{
  "vocab_size": 9263,
  "positions": "rope",
  "rope_base": 10000.0,
  "bias": "qkv",
  "init_std_qkv": 0.018,
  "init_std_up": 0.018,
  "optimizer": "muon_variant",
  "lr_mult_qkv": 0.7,
  "lr_mult_o": 1.5,
  "schedule": "wsd",
  "decay_fraction": 0.776,
  "batch_tokens": [65536, 131072, 196608]
}
Each number is 128 + 32 x the weight over the matrix's rms, rounded and kept within 0 to 255. Layers, rows and columns count from 0. Numbers have three digits each.

# up: layer 9 MLP up, 1536x768, rms 0.0654, rows 295-318, columns 0-191
# down: layer 9 MLP down (transposed), 1536x768, rms 0.0654, rows 295-318, columns 0-191
# gate: layer 9 MLP gate, 1536x768, rms 0.0612, rows 296-319, columns 0-191
up295:140156045193096118119124104143118154085146124175090138037094155162171115135157182101058125118038090106132154204133060145143112115107075121182109135157137158096079116157161133117140145081113147061118092129172077150135085124109184191090115066191159140112052141193065099129149141142117137101112200137175118128172137135148181121070133140176080114177144082116142133082177115155125066136132151128128139162099146190110085105194115048120156123137115077146074130142109125134129194126098123211166128091135087173131080148110119111116136138142136137162137186109158081098103132134116126091
down295:105113106141175143164111102121130141079133086161139087135179114117112123091149068155092176133096188109104160204165178162141177110051159158164127127141159167102153105112115119118124162126133111102162118165168073121118095139146160166101136079181083061120061107132111145078080151115138138146091145074079115120134138109179137141096141115057137129135149133097126146053118142180089165128052104166094141171144134154148112122138076090059125173122181150144127112111113115100179110126146100136093099161071144094150124103168156091124183146136147107151140104102087142126113064184136092129
gate296:158160137106151179105100093124151117115110132110147055176149070178199113156123091140113105145110141135073168125165082142131149119096151113107111115151139099107143121161085143147117115126098113164143123113104072171092093104115137097129182148147142112138193015159126111133137085101114124186132154115108160084167092083136123142129091159164096088130112152111144159152123092138078147130109163128115115114129188130114149138126119067111152149138165107085077119142118110150146120086143138090122131086124160176129130088172157146106107105147103108190221086143115109078086123121117154077
up296:093085104137147140189139058072128133176127102173044123113096144137108167154136180103129156104129141127137129155121199109093109150168060115181187134153155161145174103117074108162114196119054140166153080131154169149144204075118092059189136121074135136204176100080117080087133148112075072119126101121178102094133129059115127187106121139182180077129092153152153164178106100118133112081135118181193134080112149132058121107149166110138105106161156098118081124155147080106154109168148136121157176156165188086131198104121155127181144096145147165177146124165075225149144135104177112098
down296:133143118114114132155152099108091111091137141128147093108171185141125157136146100120141142148156122115125095128114105134152091121142077137136108078153080128168097087146151093096129118098119091057120106132139084145132107099080109097173102082139118164169100029173123103144146138070110102131177103120119133109064171113163094139121090081107075146126160109146151190123129093101189116053117105130125086167155112179089142104180081134173129142168139114126100244236083134148204198145151107156175144145151100157137110095158113087151146156066163154172110159154097120138175105083118132116
gate297:128186115126103133078074063066159115147139214120123130152152132129123169168040128167202161146157173117103061117085109068042187138093098165138111115106120075110107112097178074194073139127078155133100122105152139133113128140083205142161111100157098139155134114092157147089165139114115116098141164120127163114115099155152108113147128098108089164180138132129087114102097199150118094150132126178146126110060131132163124137062130155141091072114147182071085098121127150123095172152104124069147123115111115083098119212172108138097105119118187125104116150131158194184129125118144154119
up297:172158136106114120156085159106148129139151155142096135200121144174140162184110122143188185134159130161165100092125097133092198093053159168145084086153147141089195145091128165140127109123116156129117156091152055094146138117147236073167081147149118145136129110137108097115172167148155113080136089101170081106090117155194140132113071118137091194149169066101113150151121113050174126108141096143103119190109163108134127158119125069178129135086132072177171088108119129135136097097105112119089130124080145126124147101179113108103133151100125079094184170061147114138230136114124119073
down297:148121175122120151155101168150127185134150115115164103144078158141104161077063073112118112133117141138056069107089085143152152110102112160110114168135160154162149120059054119111129099128096129118102123167175151115153158149134166068082202170121092061118134084143166189091109162085135070108115110064126119071080109136095073136108135116140139162132135131154115170109140162139111120121124087127186167116163136065169097160160152175091170144126110121120162128085127179123172122141102078121117060159163153125117111129144130107119112139092118080124116117164125116217128160123151158140
gate298:121073079157075170095155098136140148172175097099126109109158145152157178128104103116152110147063121065148155140184154097154070155148153199120157126131161148081156155131151106143149121171155167117102141142182117194125154140116145176165143049124122157080119134081126118118128147140158148128117112130125162127092067129122076095095093129077059157135110031148116141114188153098184111152144064138137148119169055082107101125137144123120113122190101157126120157152157135089092132124121148103116135129088031166058125117130139146170158150130145087116159136059164097082141155132144093124
up298:127127061139107166078129100185174195112127088097128124126112133091120178120100150117159108191120131086150120176098065085093102130164074079134166109146155197161139150144190129176116099073108177127137159151155097140133162092123132197125101126149144041145122078155174103178122124188137079151157180129111170118134112137161091135102086106166137146101152117166112154163115124076123095129117148146151065160151185129137143166155119119122119121149091135103132166107168107132137127137190210062122117115120121130146155116136132163116141142119131132134191221162169121173159111141139074113
down298:119080063127139087038155118091082121156189156112138127154116087138088206139093131094154122099196137084180144084169095102110090174135085167183103136163133169165129132077104099125092075044138136118068150100172157123150113179156080109084149112152104107076178009203138182099128135121107112087134082140112144137097141100077119170161129108146074162175163149166221172132148133096116151133155137160130143135112185088116132174086148144157121159169109124144113162120130164117112085123148162127145140174153129157082131112110112144117103118113104129099112207129178064130129105116153163114
gate299:098136194103097087091088116079135039194133079129104139140110079100113143155121111080022102106121178113018187156126077133106144157162110077152148116137137151110095194129121128142123147110180123159162128173178104062126162107083158152184112100148117169095136135159092115133137118032047098204165131145164129176131037122107176135160141108138112095136145119128171108179065113156130149195175141102163050084143160158121130124084187179110086179048125119168157115132091136126174133140127177130130113135174071190102142149129121160144144101140122107094132131116126070167135115069103127109
up299:136137124146123169137093084151076065083099148133153085099117135116091040088103162120105136078142073164128184110050111130084130071156200135161038109149054135142142107148123136084138143110152182148167164077112183153068138113143102068108135122137123171156078137119108149115105101106184208139126068146055099112139191150138126095171156069140070121118100035148091101047147132120129085135134108176083197088168038092180131169140078064162138127118120131141143160166129131139146111169153069135108116163136170090193126129135114163128126084115079090118083178136094123128154126154121148148
down299:178176119093143117120098146108137134080124149106146133149147112138097069126114082127193133037093153089081114105167121121102124105167161133153117086132051061146066094111083122073158177137138112081145192079107109138100094132151114101082168165101140132114078039099139114111169089134110178157130075096079074088146149156148145076197108097196129150157149131088110183075166130116048129108048153130120115153124152082129128113166101136113102151122105159209104064130105116092140114153109148099115162129142168138146134113135141120093128116083119172126127156157127131145164139135216175147
gate300:135111108156094138088157161127129099156170093093190134117109161050171128158112193139146109165135145134118164145099092166048145101174151208151135094129134130169119123167068148098172103082085145108129167058077129099089075174129112146121113160106071149140145157166106091157135093139099131120081106106090147189154142228152107107126134148131114129128129131124148117128178103136128084158143147159121134169139135136191099080143144146166139181123148054145159132173099140173066201069057109096066149111105072162171112131183177164137196101117069158154096064082183148109123112137118127138
up300:149094080063157138158146096130080123120166098118130100175076183160153181090135061158164127046017033157174127110129080100109104143176203121098167180135126069152117062074111118144178085118090112144162115094135119080118098146072110143140081086173136086126117158107117149121096102126148087079189093139157101145111091145199070145092117147153095107081111155103176168118133143111195127108126117142133108141097164128115171108142105128065205074163137132138137167069064137073120032122166151107106148128113177150067116130084156115115140187114153129082154119117097119171072165049124174135
down300:126127071117161137134102086137103103147132180155097168183087156128142138119098100116094118120106122191163157149177161147207123064180165064135155121146167150160159120079187106108133126132115118149093204107197123100081122155113191116138114130130158097080091122104100156123134025130124100084165108109181096138100088138116069178090172085162144097144081169147168128146098145090138116137085149133140085153176188113152090147115184203128151100114224131143105098097111127096092153141141099148163162152135147124126095073111112099116162126085165102118181151116164141083087096091083197151
gate301:102148111131104054118104210122133138135130153092163197125140152079092124144185119108194110093069125129149179119178162194172068082105145136143141065149129125107168140080090163198092188114161103125123172148104163116201149132123124085181137125119126157165085131108176118142162148063137159126138107140202115205103159088134123047154104115106134149125147120095165149071099084091154120166139132160175081158122140178154152121099126107147201029188101142083192102164113098128139120101079138169157106182112129220116132125134112143125142154160153178142156041159157146113108176110079121145
up301:168121144178162043129155097125147102103110085096121172122140119120115127191205131169078121156125177116162103127147146141178167108138134149138207099107167067152199128126133131124159158034116173110154052126213097102166043122142081147113061087126104087091111177082060111139139104165116130103177135143084120141058166120168139104127133149200122118113168160105130142113145108152100112084143161198162097119175138187174120100109153202178183146169072192073084129151102143083191144158079097178160160182133102104111145092118098127104153134116095074122128111150163174112160122054165079143
down301:119180152149136177093164098103102088147111132064131119083086063143119188124139102119145104119127166191109178145184158099160139097119065129165136091123130073112076132130106079105148181115142083174124200133191101075113162107134078112180184032111131122137145133067110142104149115162109131170098084097120166114116159098121157151137049091183148162133113145087142105115080115157128129177094086217127175148168115103153135138121084121204080104166128133106131107180101137073110190135179094126105139129176111163028146139097161137075095142090133070169142089118108163110122132129119136205
gate302:125085147100128155112151112121087166141101107104108128129082106120135095180060134076121072147122160099168162128181092099135119133112107107139153148123125106051151125159136135134137140151187155187182129105165165115117158086096108126107166105122127131109083146102090113093177076132104120193136097137144137121126123143084080176123105072101170127159071109119092110100126097163138095133158109157090133049096147144069143141098100128087068075181119117128169070142094084108129131114135107113059127132143141118123147156106088078099114159132093119156118133143113125162209139123151119134
up302:109144108088132103132145206114146075144149149153120121082076127140122119107119137102164117140150127152163156137207154121124099146136112118152082150101083141115069119121114141129120143167129084196197161127140113144134098163112082091135151106134158159102103153126178117088136107139176116181133120146142156099099195156120114103103161117119190141148142122164099160088142122188075128114155164136141134108109137097114075137128132089139095082068097150168139118097167137115134173174145107143122156174153131063120177131134137129090123159185065052125119174132151163197141084124177122124
down302:156074091135096158155065139140116128071181116202140093146158176120113086109140080087135112151137129109079113096124141141112186087130127083123147137114178129158164113152109075151153191086180135144090115104153152090107128158138138159163151126100138134136134000164111097159157139069178168144083141096107122147133066132149127132161080113135139111120015139120106119117180130094164150107151128129175147170122187155098125126124166110104145117116089152145102105153118133135171155038224148126122148130113073091146120096115100167167114177112162116058092068172108138129138158108099079110
gate303:118133123172086157140113159110179127096092146119125115111127141079062167119115154107083130141168181128081140159088130161119104151125137098098143084162144107088084152155103170084123135137106134089107131161169115093148139056129157125192100140088149169148114143132101149121177111168139144146158154122138104159117157159133160148119094125112091095145144090182203160103156108089136153163141130123120139126176170092150092067174116099154158072142129149092122124120146120156104141144119066108099124155134165148102082116141097148158138147095112174119172156143130127105142162135111149154
up303:150172097167141139092094100146140159097083149120133083100164138104058112142075150078077163100074137170132125170170061104097110172133150067140130097189132119143161150156129169129083158170139150115108139129135074138145090158068127113174127129087117174133121153100120097150112136154143147157167175146105129066081137152144104082103164169121188135071166160108131114113121134096106137171117176138084161136106188088178122135094132143099153123151186129118162157138161118185078180111112092122154146157112061127115087055147115122140105126181108088143131078079142124086195123109099127154
down303:178133144128131184128106138106136109098171084107132119099159207122083125114133160093142155149145123114116133092133120134112152082141168137141092121184122090165048121161148144079143123088141126110140145114126167116105102100159099101155124135104139103107137054126153140132142069108104137159105069109176099145127115161137129122195107093163137160152132103142168164159117126115159146093128098102130146160119080112108083123154133129152130111184110164103121139127109136184129183127139124195168127115084178170185096166135096148151166092132158090180100125164112148151118055121151134176
gate304:109183045183078126158130157135120096120104107111078173121168109074154194112114121137157134177156154118158152087121068150114162121130093128142087053124133149097108040159119081133151158166131164178159066115129123074116108094124111190102137142126142100092146148112134115128140174088077076087096063117136138088147167136148145149162117136110151167158139129140134125187162118106121071102149086155165098108145179152132139188190157135124082115096124125171120045116126101127093176131088139124143112079169114068132085133191062090089166121120064120106120138140182134137106141141107116099
up304:132140156139110147164149111110122140147104130127171117211139123127140171053094159098162161136172013113143139099137209094093114119150129126122182139047133084161180120129105107097140148151160187094135141139190118112124142127142130145086109134131150093138087201195127124096163165128088149084179177142187111095177130140101167121122102191173132151108094106120128131126103112093093094113132081157115099032076078113170124100109117105117211125169106049138057136108113124121175151142104128160181178101134142159153182135164128126145092125126090094132117132151150133161172074138098146079
down304:125081136094148109204106085065154123092150134169153128154166115088133109049075131081142187149145068167135083140169148100107155111144106173117075130150162125154132078104111065083076089118132197127163160121156144119084142170141161103185031101121147057081139145128062138142096137128096138130111182142138115078135089081116156135103145157134155109069049111136081161160092127159078156126163148072099128087149106137064140123121124101147158152156079070130118175116146094141123112128109166088164157138109109129117156116154185119178080119213113103102112103076100196109070079118140130091
gate305:155152150096139108099145118128109163119143130134135131117106121147083129166125103145110182115115117204140123128115111138160113139105130135129140124125194132128135083179144135144078055124136134133163159080051126148136182046137162169173130155147152088200135126200092117115110126083188146126158201101124070115138154143127099104113161127096158182189133153111177089147134099146145146114131125129150131081150119082122175206120152136107141121127129116148151106107143149137138061139116144136124127173140099085139094205102130115160147136106091089166163099154121126118108112170083109182
up305:100162187194125135126184119151113161157152164119111097110076095170104060149106152164112129132085055128113123117136100134062164111146091100088151121138132090194142073153097168125138126101122155143171126145169175057122116113143157122137146102132105134116149117124082137113155126154076130113120129170112144112150076152123145141096153193144115113176098134075107133097118134148183124092090106084085163171130141086174098156121107121137151116143077104117133122078124146176122202112122163146142110142106127038077111110143160165153149144135120099097117182114099084136141156154145163091
down305:123202133112171184084187129153124125162129142063138115165119098155140087137123118116165102097135088074214158149145141100072122095207124105175165083137114108220180108132120166081153182095115072103141102097178123142113187091093106070119059164136156148084151172132130185160148161162116173162154095142178156134132103096119119104130168162094131157148082095101124116065141130144124150118133192153098169122141178143184099163152132119134146090135120120087122141140099131136126119134144133065129112129160152087063154148159130127084108087108169143125157138133082120126174084134102142141
gate306:166174152186114157135078105154129118088130113123106158131200112108140102137134105075149101109145128065129083138103216158098123078117136108136167094100134123080176095125136145119139175154140100121178141215128162103106148146129110155110220099070125197076146129119096128158171121156106131105130087132179076159142174113147107122072125164093164095089091106141055173127155185091135104134137147117109137097095151102116180148142165158118129141107189127084096131096126129126144143079138134121159135059112110136113104099084120168104142124107113117096100133106084101123069069110100132056
up306:153081158081137092138186134097113133142192174066148082109101107206137185048114148111139142189090132142093106089057157094120161148123164140158125172107097084134066121149083096096124141073085171113101154147160097162081153141124132092165133127128136075156098103123155124112151159143138072152131176132106141132131100097150098169096127185142121117103051167110115115124085092094123129122112114085139111179094126160110111164178163131136163194113121122180151134126139158166120157091113051149126162089095174141150172105100067116120106183120137148127123218152077192141124123110138081157
down306:129093155127152157086105104131127128079184191124149099180128131126131178095126143153153097136085118121089160091134106104079155140151048131133084137057138095143089137160119126105131134126117094100127137116156110136088093051125142129141057142115108123159133127192132134086184121126139129107098165167123185119120116124114109153122149156107120169087119190113104167103169078096118204117169142080082154154151155129136069121141158174141156138120059091125093149152074114110153161130140104112094190124182139077172143027094128109107044166116141083161183147130139194145132143107101148156
gate307:101059157126143162139156168092218170091139108126131146152109149151141156122085118133155190105128166078094138190142147095105104134158135102103055163114141060052135105128123101144120106104047041183101123121128126104098090094118159137131170141132119163160135170088091103104114172153109130164082057117071163086141123141180096115140162164117111130105085080132123152103101147154080145187183110135151157108144138150145143131159099128096133066155152220093125154137118213124105073125122122188138186064132145148112181127131093111135099120159158104141105153076148131120167125119112146155
up307:155125156078160147135059117147115116161146100109126085114145121115121097137144093137086146085123175109143121185048075113066195084153141128161152118156190100111111128180121096125149117110068118196095123078114134138131127146093133117080102126116094179155109055153195147146115131104121083153128155087144097117131115127140101139132082091109134125195100110116126112094139120115142137126107106118120108129120145129127133130104121101042139108141151141154105112110128097121150119147160186163155049076171137156125141051148122090132161106098089123132131101081119063093104184142104146151
down307:185125155152237168170117155168169106167141146147127168091124136120103111131159174131173124061150188165076081105087171142116170126147079091134138143089156139067102110066114093162129138129095101143134101216127103120125133150149123099123123167152119089147139146093107135164108146144119097078146108180088125159143161175162122080172085171119146159190154109131162092069147120132169177137111076121149155112157133117140159141180105091145136110101099134139159170089180115104124114159136116167168162103144126109165112133123137112108060098116133077110204055163128107080144151134145137129
gate308:115085119115161117161166120101081088116163094124110125146082146185135094099159054097196129106084121150137122105060126150131096050147164119108148074175116079121140159158142166106130136192181148195164066135130140120102125182207123112151084137105124189164074104104140136177081151067161147107116129130144121117109101102150072143117099097153135163124074129120132191163171146099190139160191123084114146123129131144113103111139121152203116106134099129098146128126163134133053157136138107080109113130155149146130151081177157167114156089118135087124146118157059118150072105130125142100
up308:099080070191118158075132145155159129110091126132113127201203157098119095113170170088151143184178091193149091142134116124133135110132106155116135081115165133171071042128112131082152126124144084095103127126122113133150131112036155108101187158115099141146117115081144162067140092082099121162114130151151092050164171124133171149154119112120114086165131018140154081180108125119123155130152072144129092132114151097123139116159113127104155096178133088170089103142182175182096112095126088150123173141083079073128108126075116114128159127128136179133143180135104141098184130098126163154
down308:129112077131145172116080126135144090089095102135140109121203080135142107105155211114108157180139135088184139142114086209106163097076121074179114161137141151147166073115106129119103182141098114185070105157145162133186187111131122149130187141108114063114137113117169138164158055108121132142123085133169129053184154120131089085138183105130136071133095138187131137142134164149141157208066140132096134162123060115134196123169160142145189107112136090123113142109176130169122123124136111117127086132104177118180191207168101132134146113102117076095145137132124147102155116098091124166
gate309:046135151118142133147080174125211076108177180144135133138190149127119117082127154105160167081081117137094076120118123109130124062113157098155099175117128130061120136139140151133058127148080147197135099135157134120131124125112095135202145170155143177092112088145156135113130099120175086146151127137096167098143150113119158113111132196106111073107157124119141130151149230150127122115087076124172101122135193102071094127111157152102096170125148084164156138146156125162076148122119094071146204050066051091160144119155181129146100206154121117142121093103158055151117108171114151138
up309:127142150112106052109090122079147174155101089164086123133148113133143168102103109183107114158126172084149155187151142074127137189116189149120173159107146161154173078087079194108108081120144100133138123124167133127127136135121128114138132111091137110116107118167158182138113087100054122173070191113186178178146143110159149163112168142161126092130091138171137149134144059151144065087119142107162104081146143116143154080107092116122164095173114101187169146099129135094126113166152153190164095124122118164088126146130134097169105130136150088066127123164178125097081106098131156158
down309:122156102122148103081124112111093098129125156124119113172108169118080110133104158124114133130114123089090106127082062126146102148132105071150096079134124119157097108179129091114109177084117139145119154163164091129065131122118141101113097159133147117093032174150111111147141111089120157138131071121104108152136137100106098146115105124123119133091123110183097184126125127091069127183178154185154125159108082164139125101120134129137066118136180135137120134146080157073122107125100155178139147069105116107168112172142150084097170128095128120131138145121193134099143098039127169132
gate310:159120132180122129166117100143102094099198122139092110130096113089085127171142130148145104107142128075178113126125041110073120127144160133181092159116129143147154118132159138166093129091184149079107151074159155147109116119129134042094159125156091136149115075112109133109155121145149120093163126153109126122110054137140152115128141095122173160115213115156061094118133127118105154128145156139144132125110132096120113116128135061096126136114134124076089159173131133144125120150112129188088116125128139142117142150086197132132154161060112086053146204109109130164071109141119113112
up310:138160111139090158111063186095127137192145118150129126152077172087123083131098092126165099143157121155145155117073104132150141122049093158110120077126093137183127141161165055132195157170103176083118114142135137128125149137063208067080199111137177140102094185132147118094196064123152095166115181137120114156119096114178189132071165138187144104088115048105113196159112121084121088131123064121170120108137167130145164191178084141095199129116066151119130038148175129105054113098079162123178130173129060109129170164110163148157135116118145145130139082134117143122096107147131138130
down310:115147167158123136192035134136145136129180138074143138081164179184065099102127126176088151100178115161075097108099099103124187147114107162102144106178139103115124159099115156117215111149155112122097102101150150141138170085158094088145151113153108165091124172123143117136043131137099086086175133090158121134096101119157169099096115149123179149119115105098086104170147158140120116062173122147167067139066085054123079153163132135144137076066089175114182143097147146102075115107087100125116127101072051078074121148105065184129150113147187103135188100136132155167103141124105102093
gate311:117159162132098108184144164087122143098125121088168083168217071122169117132203119081114135144065129153095128143104144133150146114139103127110099060147076064080174158123131166144133183119140092103117102141131114142106137135146143132134109099110120104088104127181116087117135119121159094059118126167170135141099150146136130157172093166119127197150158115109210113125108084099122191121054164113140139146111134116163141171110121089124127091116148134075123168163145129109147154079110146160132080165090079079072140131172069105115141155112166216180101104131166104111152137151163110116
up311:138089082145125131107138101155073135150141103113204130116197130136127179145161129108103100126058168205127146075127116137175140148058135100068114130150130125170166186106088138065121123169140130103158124147146116160109065088148090119168157105193051126141087129092101150133078119135127086190131119142119117165099092112150077134066185077089077190141128130098116092102180179082186097101139149182163144116109134113066178172091159057151159095094123123137201134125102113150160118093169118129102114121147137126099179066167098110130175135065126147140168138132111125186135186145096188110
down311:136176117143130146142160078164081122124097147097119169076126113105175147175176089165124100142104154123145139148041149195129155068138143139086167185170115084170148119139171124126167064125100079203136125122128070137092095096127118172131068169158174154133156183063088106193103131078058115094145105195114128106129103149115097169111142183095139085141140159111102112118126197088151113120109132060143132111142129189161171129097152164113137135183117101100102082119094156106179198178181165144135191134108106149110156135137068095160118096069138122153136090110045116136093180188143097158
gate312:098177151174164106070110132107138137147090090111127082122140116097133082095071123133143140110084152090109091152128193117110083142108095160162120115145109152114155080162104088120121129095081115160091133119087066116122128110137151078067130145152115089105187098150145115143109150109140136174091131090108153068052136148101122131138140129102125193120185135135150132154100088118074137148084176122112125087151219113137096147094155090147113101032137147114129138145172131136127130126147168149124140097156116100092081127142136058130116106124090087131107151119107123144111091122106116123
up312:235111152151166085109159123085113117115071124167160101109122096183121139176166087134088123127174128157124121110113099111069141139092110088163149133127213195165106129079127053141110129158134158133154131068110142134126131150071125142127131141089144129153085080119163115131112148102147124081179109141131097163119133151132190141127098102118065131184171120136110092115176184147169170202179093153136179082166137132140141114116135136151113150115119118107149114150076163128119125164115151094101142145122127101116081072098095180106138107144146122097125124125163049120126119113111128103
down312:105079103114123158102095142133105110138084099125145132135140123163132031158112077135089104152164128124119186115145092096147126122136073101083136149157118191164093157125137117126164085147066169140108165090142159091148127086154084131122086150186169140172153080143160141117116078128184100130214177139130156170135127103105133148118184141148135148148105130117164186118126150097174157165124133159140139134145152154069132104195142116162110108142108116147140107125125124187145168107182135167144151153123119108124107129101115133116107121117168136085124107127109130103119129134185110151
gate313:133162152124116138158076085131134136132119177106114125155097134169117078119076093108094152096125110113120155116188098161096157190099098160152195121101077172176141089153050162139095107061100101155127160176153069090192136094110150163156181144128153147100086106094132128130042101109149086119106145122138155136130086094101125157127116174115108123187167165115164108147157155079161138159182077078119163097088107158125145153133121130129080163164138193147127110090075140099123089118176188125130110141085183157140138139117121070095051126114126112113112086121093128118144131106099124110
up313:080100145171144181080081120132149115109148132097185110076134143191147093131073130065128170120113081212104119111158120106094100189123111155121110152151150119081089089178031086170115062098096123087169099142100144142156135143119110144129132148135134061096187121180146105064214063106169102165094104133141137143149138075090140089143166141143153162099149067102121229150062135035070163161118118152155074110125168156109178139106188061147073124134175094106103087131077171175095095118164106115140097198133117113180135139071135132088167156101117095085125140166125146140083171141105126148
down313:095088160111121161123206198106123141125083140128144085111112173169089143085143165087078133127151062159084121152149134104128169194131049134117107059108151132157110099182083156186071118114104076076085134166133120154088114150119167109094143123112081174151114118167150109113146163121089147096160128170127146158119111137100163064163167118101111141101110102157132168121090082091103119149143125143186091145122196149140127090127088096110129153147164133141121111128116151115118114181157137145113135170186112074177104119082165122147107159127092158067078096105122139114121083132120091125
gate314:135128174055111113163148098096125131160125095042090182103128098096114136110137105155100133113217091174142164158106131123112105089103102122105104111137115129121142136126054147162114146159133148185141110139107142156107103180105075120125088103184142136110145143126173113140099094133083186139105110188140120099131164183075112186166171163124095149106162121085100102128139140124144124072125104142136181036139077088119113125061102168147105143135102152091171174100132151123069127109159152087156122123012115115103139157133110143144102138108120102147102115161159149104138139176094127127
up314:085176170152132189085124117129151137102158141104105127105135152116133080177114093156161089171128127133096042149178091129181127141097180119098131095113167133101129090100149170175149091148087155133132174144133108135131110121145080147125150138115100161130148169124088150158133124107093081121157132140097088141174097104154157147145137154146177101132140182110091166158140093102123196062160097112126117140147154134112127078074078109113140123097078073136142104154134172128147159092114115151075117228155178105139144085122104121150061191170169157109131097151076141126145122123149106112
down314:161068083141122096090116113058145158113099134119184119118110110088093149127128161122103134118079152136076172111117125134135122119148146114107140127168092067082091158151093063132098101082125109082110140117153154089057075142176158103084143082165153081065131124160122162114184106122073069107177144146152158117071106128089121119102081138118155110147138167075132085129107099082121118084139133178163092111128136106160128128134086138139199135160091112149117100127151147126140164181111166154117096076139125127121190069167164137161174133102125080146100159151174147103152164136103090189
gate315:138198096074147157215117138128179158095056168123112111169099118103167139145071123101129130107129127079155127123149073182117151148113097188180146101128124112140131148136120093078163093149064122154168114129158113166122044148095142035146109097180171096120149154114185126113118147029157193097131124165136161164099174216066155120092153183118163103074177068070113088164126126112106145153161139111193135082137127170091130165140106168133146080133119081136135147111137084133133115101134145103091128119173077120170124167077190115131187148106071108128061162100114165168168075103097161179
up315:190187147116069126170113178107130094097122122100128154172088076135099145158119098131098133136140084157153088124158101120161103190133102100117109143110152064064132115133150112102159145094143162162156166105133110111126160104203128185185107105104140120131176148139180096141152089140077209107122114097158127130123149128143143153088141090127129088127142113095156081089110164125195131142171184157148127170100150103067089105124136141077089141128119079131144118089137093121176143167151086108060096141154159132175075158139150124117141157161090126120143160179164136099123098106089126103
down315:188091145168093096133211100200082114158167162096150150102171128109132179185119207131050078156145133158073161218113098184139174196099084075119093120075200078112125137164090120157159161136173110080154165150150065142139125130147142140108141057132106106088109086107095144146106111109168189089138171101112117166126149140173146153182164177133164102123104154074123089118102137138175096130150108193148092071082143108113162134085147137076106107134110101096168118135102161122128156147155178117112130164121160134125098083122136188082122120121100087181069125154137136099145127109074124186
gate316:151070121101121178157116123120149134086147104140129118138119126120146166171133135106154110075108088171125096146194127151125089083173115091158138093128149190096062148097136127087129122118136102123125116115125160045066194134127135098155131087140132128188210130205116140104111153184100162142139166113125159136138131172130141137149141121095121105134150139073161128124109106130136148131143099135149137137120158100180143216065123163155131154099157136176126158123124151079146134069186134144127176167190111140070138123095134165112180144137116132139142136140087146100172092102135142186
up316:108173137076128144122166156138120137182104112157077082076130143173121117124154104115173123056143104118174162060139136054152074116175124090137132156108116101115140139169124117152127143167081041158109046115174181128121063134100125167100145114108157086139125109155163108113150115109134055115090131101158110169169140177167121171125119144125142082106114133130122119129183049165166159108111130168120125090113116135151094104103132179187067121099108128122084131140143086119125132181138120133148111203118140160096109158137124150145133160164124130155144119114136167145170149188132130073
down316:138118182082074128110098070073077115117133179141097172148075071119131162113072129155129112165087102112108063159136090146120133054121150079162185086191141176134113109067128106083104099128133158054137126129117121059085123162145153107163164140184141096129141232208119148119121110168119128182149194103083172126127129094113151090119158166109116148124177128065189186109128158117160174080097087135136135098139104135146126218102118155142130098152105132176087132102030110124152116097207105162176172113157145128127138159106137143134152173094157138134108123087166068121162136094149139188
gate317:177150083142136141148123123118072157065123086131109164130165133153146109102095107077178063070085100102106122148149130071087107096063146150127098124171069154122164102157120110127151108146132117110082154128178145094146098096080150145082161165139118155136164169155102100107096138114190144176169085121145178095141100114120109072124118079095089118084127091157145108094086149157139119147139102099117093164122075128174124158143125105116127143102168118184101095113107166086133162139138151125158071114093118113108171196115156127134105074134139149177101091140137156158156138130122125117
up317:067098063165095138133162098131166167132131119124143089116145168142088166097128130130122160149106148099121135144095171165179135129113097163133163148120169132141162148143148166139098119061165094142095115086153154088111137140116119168124107100127147157132151171143114129146098122146132150141088083108114092136150102093118102105118127145138098118141129122122188130133059123139115137134054096108153115197144128140102089176139106142128167082157157140162175136080144087107167170165113069133091097145076155129138054112146076093134076120095070161148082130129144166073194129119175159118
down317:107152105121062118127098134171133173144157162139065101082107172125140141095086183124121096109118096145122087118098119147145129165129140190122119175181107076107172204128110137135087114057143112129161061210129192154108153116135096130072145102188102128113078070117134094117170115198160140166124118088153116101146115129131106112122197127080081149130188170195174058088106117096148140169069117141101124121148159130111113078148135133146062127129146160191112168104095081158149149160114135135116069164166143034137153200138119040107113085138154167114028149095122115066115112205151093128
gate318:138127135136161091119097162113088047223026097145117152112179152176151128139101120176099129177168135146155124110061139146167123100123180144096101127099104112106132098118083107096130123111092126123166142026131116142147110119138185161117114135148127173155151096185102109120188120129141150117157154132105139144143166110108160134168157150104091148144162110101083114104104146120132086178185150113108166115148127143157113120131106115071101093074129174098219089131132114102107179096186156162143132121143111156112103143150129148159178130133135089118092111142120064118147148122133117122
up318:172091129155136156113106131187112099151124116138104116101103094136163139052165104131065118145092130215161103143109173119094085130190065127142148123088124127138136095133148121100164096119183132191100119176077154164104087148183108117165109145149153117132120161088111112118139093120091095120118159090099156148213123076134114103182162166179206117120165117164134165164110043106133112088216113117082120139153181076151127138115160115100165054130103112137184139086055090101121149182164134144137102138115103170088101163059093081132078084175130155185188127130080157110116106157132119125
down318:152183073056180189182160114092127119224113137128125067145194081128134072084166161120083104130162145111133129093106128180157106139111105130135127138116088084072118099110107088145093175156096122078111192173155193132152154126149168179094131116137122144183093153055106082148104123113081089185170135114061106127143160141144143085129106155136119136101139148138117159182171116118123106169197120176135121117200218121114072080071119123186136133111145120171106148116112045083178126124178100138157130137154167116133126096124097094151169070235153154149153149144116167160073114126126139128
gate319:165137089158206141118124128130167116125108069162100098096140125123140093074179153124122062216118161179120116129108088146175126052110109156194117109125178098166122098126119204166135066197165104225063097157148119100141109081122148112147118106102161196165141135194135056179176096143166124123174201130079151139151136142154097168170007119143128130160115134106189145155141132119158065085172139159111157129079121101054054126104146113154069191187161142132154073178083121127101126102137178098086163111142121143168095145166178135140142160122109098094197105112178059140118099170107131127